From a checkpoint of a small transformer trained on Wikipedia.
Size: 9 layers, 2 heads of 64, MLP 640 squared ReLU, vocabulary 8192.
Architecture: rotary positions, no biases in attention or MLP, normalized queries and keys, capped logits.
Each number is 128 + 24 x the weight over the matrix's rms, rounded and kept within 0 to 255. Layers, rows and columns count from 0. Numbers have three digits each.

# layer 3 MLP down, 160x640, rms 0.154, rows 0-80, columns 560-639
133139128101152136123091151129161125124138133120146160119154090127109190093135134113145133169100120103125114136157110156126132137148089127129103142097171140110161132117128135101157154119126111131135146084138146099133126102117133119136133140
143114107136084133141118124142139132135142171118181150148131130114118185155150148165142148129147097200132137128113124140150095128128120123137133124184140160137116124169111190140126169118094124138114143114141078103122121076123127147154091118
121126127146127142128082131095143121131148156128162134127131154123113170126120131134095137144150109138120133141068112114132137132126153123091136122097148127133129118127119144097081146145163094097150096121131156176129097157137126126097115141
130141129127111148130147120191095123127133151115108133124118138089093114128093128159070093130118146150175128137123117148127139138132109134193140145131112123123075119132077169154143125112112144150151133142134077086130137122124123150141155144
136140113175161119116142157158156124133135167128139147129218078144112119102110138121146156208095098166163119126149143189152095124142197133145159073094126099147123129133124142115086112141101102129143110155149153123137158148117115135135094180
103129132153141128128129117107119130117141125123075090156114126135169109053095121119118114109132148090133122108152102092081160128125134133090136131136124100093173131173166082138103151125098121161083150156145130105141129130110122114105183141
143137134151109130133113161160131118129142186143113099145136144133133142111131126118152132157161137124109116121156127134179106108118080123112142123137140151117142124090155100090098103130163144102139161186134148188115120118116124127103136181
138112113095114133105148124120147126113127097132134125141122142119180114141096121151162162091179114129133140131110101151152119131142144111096112159158121170133150125083151097151129120148097144107114108179127142159120146083130117116170134146
120094153137141149123128140130094135120138095100168101137119104226095124077128148123122118102131140140159131117101102118159107140122097134107144058161146082146115132150166127116143111128107132106069122110130176166131124128133138139075093131
128131129152118113131146126127153131141115121131140120115159131173124162094083142124186143158178071146120129115173120166136129132124133150107102089128138114145149135121120106097115114132141172135163142110129149160147177165138123122132147093
137154127123141137115080134152120128144110127116085078122134143104112086143106128099131093137144119079134129138103113068065177113132123125098164176128116100082150126126101118149156084126121109135109117091130124126134100081132126146159161124
122133136126135134120110126124129125147144209115145117167144174115161116115109134105124171119121149122172137159150101127131115116145124137143162119120109163116138126147135125147130148126109143141134113122145141130133210129123124121085148129
126116115133122127125145171153108130121126131150074178132163131170157130135069164096132131144156161076157154131108131181134125123144137123103142170132114127132154121152129121103102135121148094137145118146123140110134133119129124142127141147
126106124122120133119109085123107125141118126116184091136122139141114134127172120124123052137134106130097120126138103123123122122125103124142133114122115152091151129145126133159139112125147141120112093128137106134126085109147131137110118100
119117110154101133135107168125119133131119124089067139134176115099142118064119114098129127138090127122138135149100156140115157125132148122072095127091127147139093127137097108109173144102168102122117123092130110092135049133155130118141125088
126135119128126129126075114127130131137110138135101128121126089151125172124149118172143146157109118110155133144138126120107168111121123131114173122144087076080140131127146113156083093124111113095094123103134181140107145089124123098123102123
141121125195061124140133143150144130123146133150129141117131094145138127118160112149111138106170153182178141134143142133103147143121118131133125132200127095095117132171125175139116114150078130101093133114124090176135151108126125114139130133
120126121153105127134134153175161132150117058130094130132130110140146130068111134065119173103138121123182135114119154112119105128142079139173117105154115172096130129200121122112118152137090159134116112158129169108136089141121116125169174109
127130149163152146118100159182100120124145127122160110126138116137123133174114127147121112109161153179189118130124127160148151110124133129168141154164116127090174126110133129117150164122151148142095129174130161158136154178130131129200181149
111111121185144129126165146180149123139121183121116087123124122159142115128133111156095134167126157148102131119146161143133153135135164128143096132191145145072093128110141165127102134137105124158187132113115104145133103139138121125089108113
124145130154119142125125074055153131129136161138126113105085128183145190142110114156169137123149128139125135129130156134066116133117179120080125162047095171107123132123159131153139146137163105156137094122143120135130141150148116149113110100
137132117158173118129144098113132131123107163127114116126162148181126145122117141132108157198124174139117124138139163153139104136127140131124111163178116147137158127155126102107135136129125121141183123140125122088118136132140126132129136135
145118139136142116135111128215185127140130084131141127115123145154133086132133112122176165098107129159086119122135149143122104126123156137186128117059151126125183126144121144094144153119190118145146136117134120135134152117124124143179168113
133109121138137135123139124120112132107122134154052170116088199105114127149127140127112075143147137138126131144162156094100156115127114135160132104106139158124155120090116108145167150127116081152099139131128142110133151158113125123100164122
123138110156080120131151138100127133123125053143155117130068131115160127127123135118153150122180123129136120112113143125102077117135093117076109116097138155134110145096139095113102149127110125134092096126142072116117115132127119134061127105
132139131149085117142094099110100137129110107114166152138150127136116157149125139078115195156133142164118134113133156141113152118122086115144122159134112118099143126125069154119078126118101139113119144118142127122123199158113117127131156110
133138116159175135118173169180155131126139148129161141113132134133141128122207130134153173104109173153167136128128160127121130127111107134198200168175145110155175132119138161152171140135131172137159164169134143081132189170143121136127141142
120118129158108140141160114137138123120118117115121123147121116092123110166154122144127116147117096131092113114152138095122080120127128150147123115103113093058095134106119087126116215133122182121087116094111083120129149115142126129082059145
117110127117124096153151122147145129124132130124132144129153133131122109129126128144131151109148127124124128132124083134103138146136112105156092119117113162149152122129128123081082091132138109128146134109117145095132157103131138112071132128
141104136103136126148055087119123128123119123112134121117141118134156097166139126148113083117095129127070128100141165097116105129112119119157118151102128139122121131114152122176136140144134119118158138123145101087124156200110125143117136115
128143128129088133123105127142153129116150091128164071124112165171147106082115140110143090130120119131104127117120141135189128141156095134123155116126134145154104132115089097173119104126130113083130112140122134136122117143130126142153130158
110114141187115120131119093092108125127114095136164119117063097125105146119152119132164111159101124136168115124194133115101102132148127122122116101132128094164122127124138166179088114130141082081118149178124173141130109140121124152162129124
143128139095141115131101167131112126136122175115112164138123176146118106139119114143091074102125111137130132128138104135099094135127110136147084122144098142158116128156125104100118138126151094113146089115141107063133136143136122153136048109
113139115134134136119140114100127125125136132136149099144168087135099154120148107141142097096122153158102131141097112136159120129145107131105116103150110111162071129117128147110145117110119153140135147118131139139119118118120124127120110116
119101123151115129134142132159101132123152143111103136123129161124143125139137121142155148120103151145140136131129101098112061114131139124156096135155168155136146122120141173133139179142120095133150129156133123117123167139146123112143183140
144137114181092102123112150170144116122139106121153112145127129120083139167109120066110158130153101127145130116156116191139187118119146125132122147076122101088115134179118153127134147128125174106110132127119123119144067104133126151071164095
114126131163158152127148109126135126138126130126162123149134089102140143165108134133125123116093111155127138135104113108098133119171201137134103137123108110155173122166122094091155120137113151150139139132131128141127108154165126124117091131
123106121093127140142113133137129125131127110150139097128148085140107130131123124033107131132120144107067112135144119138119117133125074131145177130127118074140153127102151152125106106143140145157138131118140104142126159155117133131154107143
124117133156172136131128158154153136117116160134116106124120155161128151178135132099125123122138145113113130116121120138109125114146142150117100125168089138132128132143139097119186117118115090138130129116120128144143116145173134123132067142
127136107110101129142104141168164133113140162152172127143103118121097140150156145166108133117138132118152136135178098116106139119140095133107117105166147093093164127151120097114121116120131157154149101129135105086136133128143135115122129107
127121134117062117124124160156104133127140158132100199136138089077149133176133135082089159153110132119093139137173114146112168128113151128055162108168151202126194120115109117156154148133164105134108123143124126153127153178128136155103126122
122129138161178144130127147138140124146141125133101158153078110164107154133154114191135152186141149136142137129134174130108134115101105119140149124139178125188119128104122166111152165125158122180158160108137115132118119193138131145180165177
128146122143101139134152124092135127133143134131099093118132088153143112154108136151077130131123149104105126117123132132131094127110167138105091101142126106083104121105154072135169140123080178123135123114122107122114126138124128133134130128
134126119123097137135163117087135142111136111101130197129076128119121096135116146123172103134121195080184134109103145085121087125134106136143147120167099128077155130123152113134094107135105148131112147149127148068123149140131127128078146114
118131121149134094145113105125106126131134150129082128117143152109146118120120116133133120140112107124122132139169177149152170127144146120089153115114116098119124134118139136124112129112154126077153131106133119092119135178128138146149110125
118150117141130144130096131177116128129126115108130139112110133121146106109175130151128152107168089147058133118137102079117108119110112117151116178111147196082133131089132070131064076122144161106105140133149131104124127096115125136103067142
135145121117178133124166140097167128138165078125167117142186120088117138134096134146084130084126118137099132134121087100082122122139083133041098145124128150148129123170122196149168111107135127144089109130126123109116178167126135135174106109
119132121110117098115140115150127126116131129108135131140111122105134111142146132150111053113123152097116117141110151126136133126135086137148134128105115068103159136132146110102085095129131151122193150119123087140132157096118122108106185156
113119115112145126117092123165083128130113152126056177141113142161132107132100127184095172149120113105164115112086095139124125136131140114193088126120087138117151124077130072136052096128101110127142156119140122129137169120114122110064114089
147132116127098131130124115115145143122131117130109159130153114119120076101090110096125128145132126101120127133086104138100100125137152135138107142134105158115143121181154092121137130132133124113153150152126081155122177141126123138126135121
138147134131137118127123181114121132126131140141143149138091098123105153088111145122135099136113114134150132149139126087123147115135143128098125167129115105129133135154142153155142097155125118144115140129126113155142094126114122131154070129
103121140077100121124119176158109149131125089109119118128161124084169143157145118135112131118161111149124136137111132126112133129132058109128125172106068088106143127105138214140079154128135121196132112105134123119141133064127116134099107131
126123122114135139112100098108149128130128128115104117142125118121110111155080137143153132176141059106068143133124131132113153131135164123127146120123178145127126129138137104127106119139146129123160117117130147133123123117130115141166085110
126135130129162107120092100109111122142127133146129140134108126190071117148174123208128155061117112164101143134150130111118108132147158152131152128076174142125123133194171087155126194122139159121175134114138115112128138104112135120160097143
105138131139140124140132158128110144137122131147095172128164105103118126187089114113157092168158106101115125121151182135153101126132122140110158155130118123129085125100111117083175119136118136138148128154127141113123143160129121137108100154
118146129108144137146139090120124131114131152115122126124145122133143105146110152128107087107130136113142134127133124138113158134154148132124125138161150154170112123130118123109125119126148101129138173174134185104138100157133129119102115150
156131129094138123137131140135081134127107168125089115121124144097112129117127115119148082106105110103137113129105127145111137119110150142103099133107076132112095129143116112102057060124097156101166153119132124131120142118127132106089131121
127140118135181136128155099144107126127133103124139141142128134139094105135110140114148115108142114118132124117108151166193115134131160124116132153150137142161157136110134156079131090126156152103116134111131147096121138089137132118093116149
120121142113144126121193102162169112121126098108098128136120147147151107136107119130096116096126137171152135128129104152147204123128121110148114149140122141168094136129133083110166092126152157101130151181123134175132184151121133121116141092
121109139096133148137148168128164125119128104096118153119175125179149109124112128111162139137118130103143131131101092132144120118099127127107164148130112087106101127147119110117123079123154082183127152126134132146127152099130132129134178120
117121118137143131145139129108121127127135116127138120124126121118110120054112141126131176131157112143099111134145128117135190134130130142114124114105125115111128117117118105126165116131145136161125114094123114118131114108111131122132138091
140119138162082114148118144131131132118117120146102148117125109169099076120075133137120120153109124107142128133121092126163120136097106125075070143191105134098091122124121084115090102126103154135123155165121135124132116077133119122168146143
137126119141116126124088088120121126123135143114107166136109110160140081167110133099112149140105106121115133138098147133135161146117196121152150127100158188114162118115105120134139125126098140101154168119111145086128126120109117122144083122
123149138107130101124091169162146123129135095119191061122102111115156109134118131120128095141178094129093147144134092075080174130137103127107118114146143129107169136107149132112109095139138131099113110122117132094122109099130135123105053116
118099120143098106124125156129140120141132155129152108139151133128120148104142135143118138128143133122135122139122153114115149138128111120147161143129143123183169133137113123124132143140176142132183147121137129127115079155125124125100088128
136102138138134135135169112114188133143125166125115161126205089139134108139201136175146142112085113154158146126154118154144135113110121136098127166108105147095118134148107102138100101133123124108096119070136145144145170122126120138107185099
117113120128122130114092111107100127135116134132120163117136127144103118130106131158094164103144099101147133122152122079061159142130155128098139108081079145120113123128094127160092104129142120136136115104127146158126138124131136128138137182
146154114129160131141152166119131110138128154105101105146119152111129129100137111143126141161117126122144123127145095124108136132116144123161111103087125107117129121137147122112145114121124176118124102147133108120129109121096124096120123102
131120118101152124152151181136106120119139144112166158123118173133118142130121132121108100151106139130116126121098198135145146126109151117135142137121083144096170125164127170169148124141116179113107128093138144137127096141110142113134107094
133129150120168123129085116166122139130133151121145189108145125109088145087114138134133113128101148104162125124137115142136110144116163127142141127153141087181157134137107148142138157126125147142107141098141113139137155094133138139112105128
139159129164151097136123139119137126121122130138128138084128134169102153135112120129136140179071097107166142123137095133091097131116212130121138122098150109146144124149087148135117122118123126116151121125125130139132174117149135157106136132
139123129159101122109165127101142129124135117150130129117116128076117136108132120162159133120138139134131124130167116115139132128155161137105136107122094082137138134113150135090139151124143157133139172131116118128121147140121125102167197159
134129143105123123112132168144113140116128142122153152142107175127183126094140116143179106145167170174172133120104168083134124144138164122115121141132193122195135129136134168124108129126123127143108176098142185099138131102119120128120148149
118149110153093103130132125099127118121137197135134144131127152086110093161093125098153108121130162130127133138131137153114119125121171118122127161141170143108103128107133087157159131134122171048080150169125142143130122118107133135090141157
114141136146174122134118122198135127122125151116125073113111147093126098109162125113113117084090127159136113116142149128142118132109148121111124120141099108106133131112158129144071154149124131109130123157122131116134138114136129116161157120
119177111048127132135153122179102130113127151143130167120136131185143142193129121121089115122144137120166123113091086152137162123136134121119123093098123110109098117115163134137107167127079121091095114124117099176127133067129121131151167093
138129140150172116118112111099091134138126098128090163136104133131163135147110125136151118150144103096124135129125135132130163128125117130078124127101109136212148139083149160125121118132119174135054143141128146083126109123152129148089124145
125112150120154136135124110163120123113110160119107051112118091146135111068119153153146143127152121094161144127141115102111112138139138121162147142123152141140140124152145127114109094116138094079173169109150146127131113117140138126112111083
108129135157081127132204153124114132126115120152136117128043161096132150183114115222110074053195116154129128140136093114147171120132104115103100163124106098109094131106085129123087128135150091089111110145133102168133117109113132155175123144
135118135130122108127150151140091126126132102141139149130124077145120096121086135132112144159119193144124109126130124132163155134154127153138090077123110148105173120137144097095143125141123123108122130130138121121133172178131115120145131130
128137138151140134146166132198093126121126189122120098129147142136112160125136138132158100169131107158096126124135125085122123137124163114143116107119111145139138135140104143129144120126121165099103154131133124116134075158120136114159147124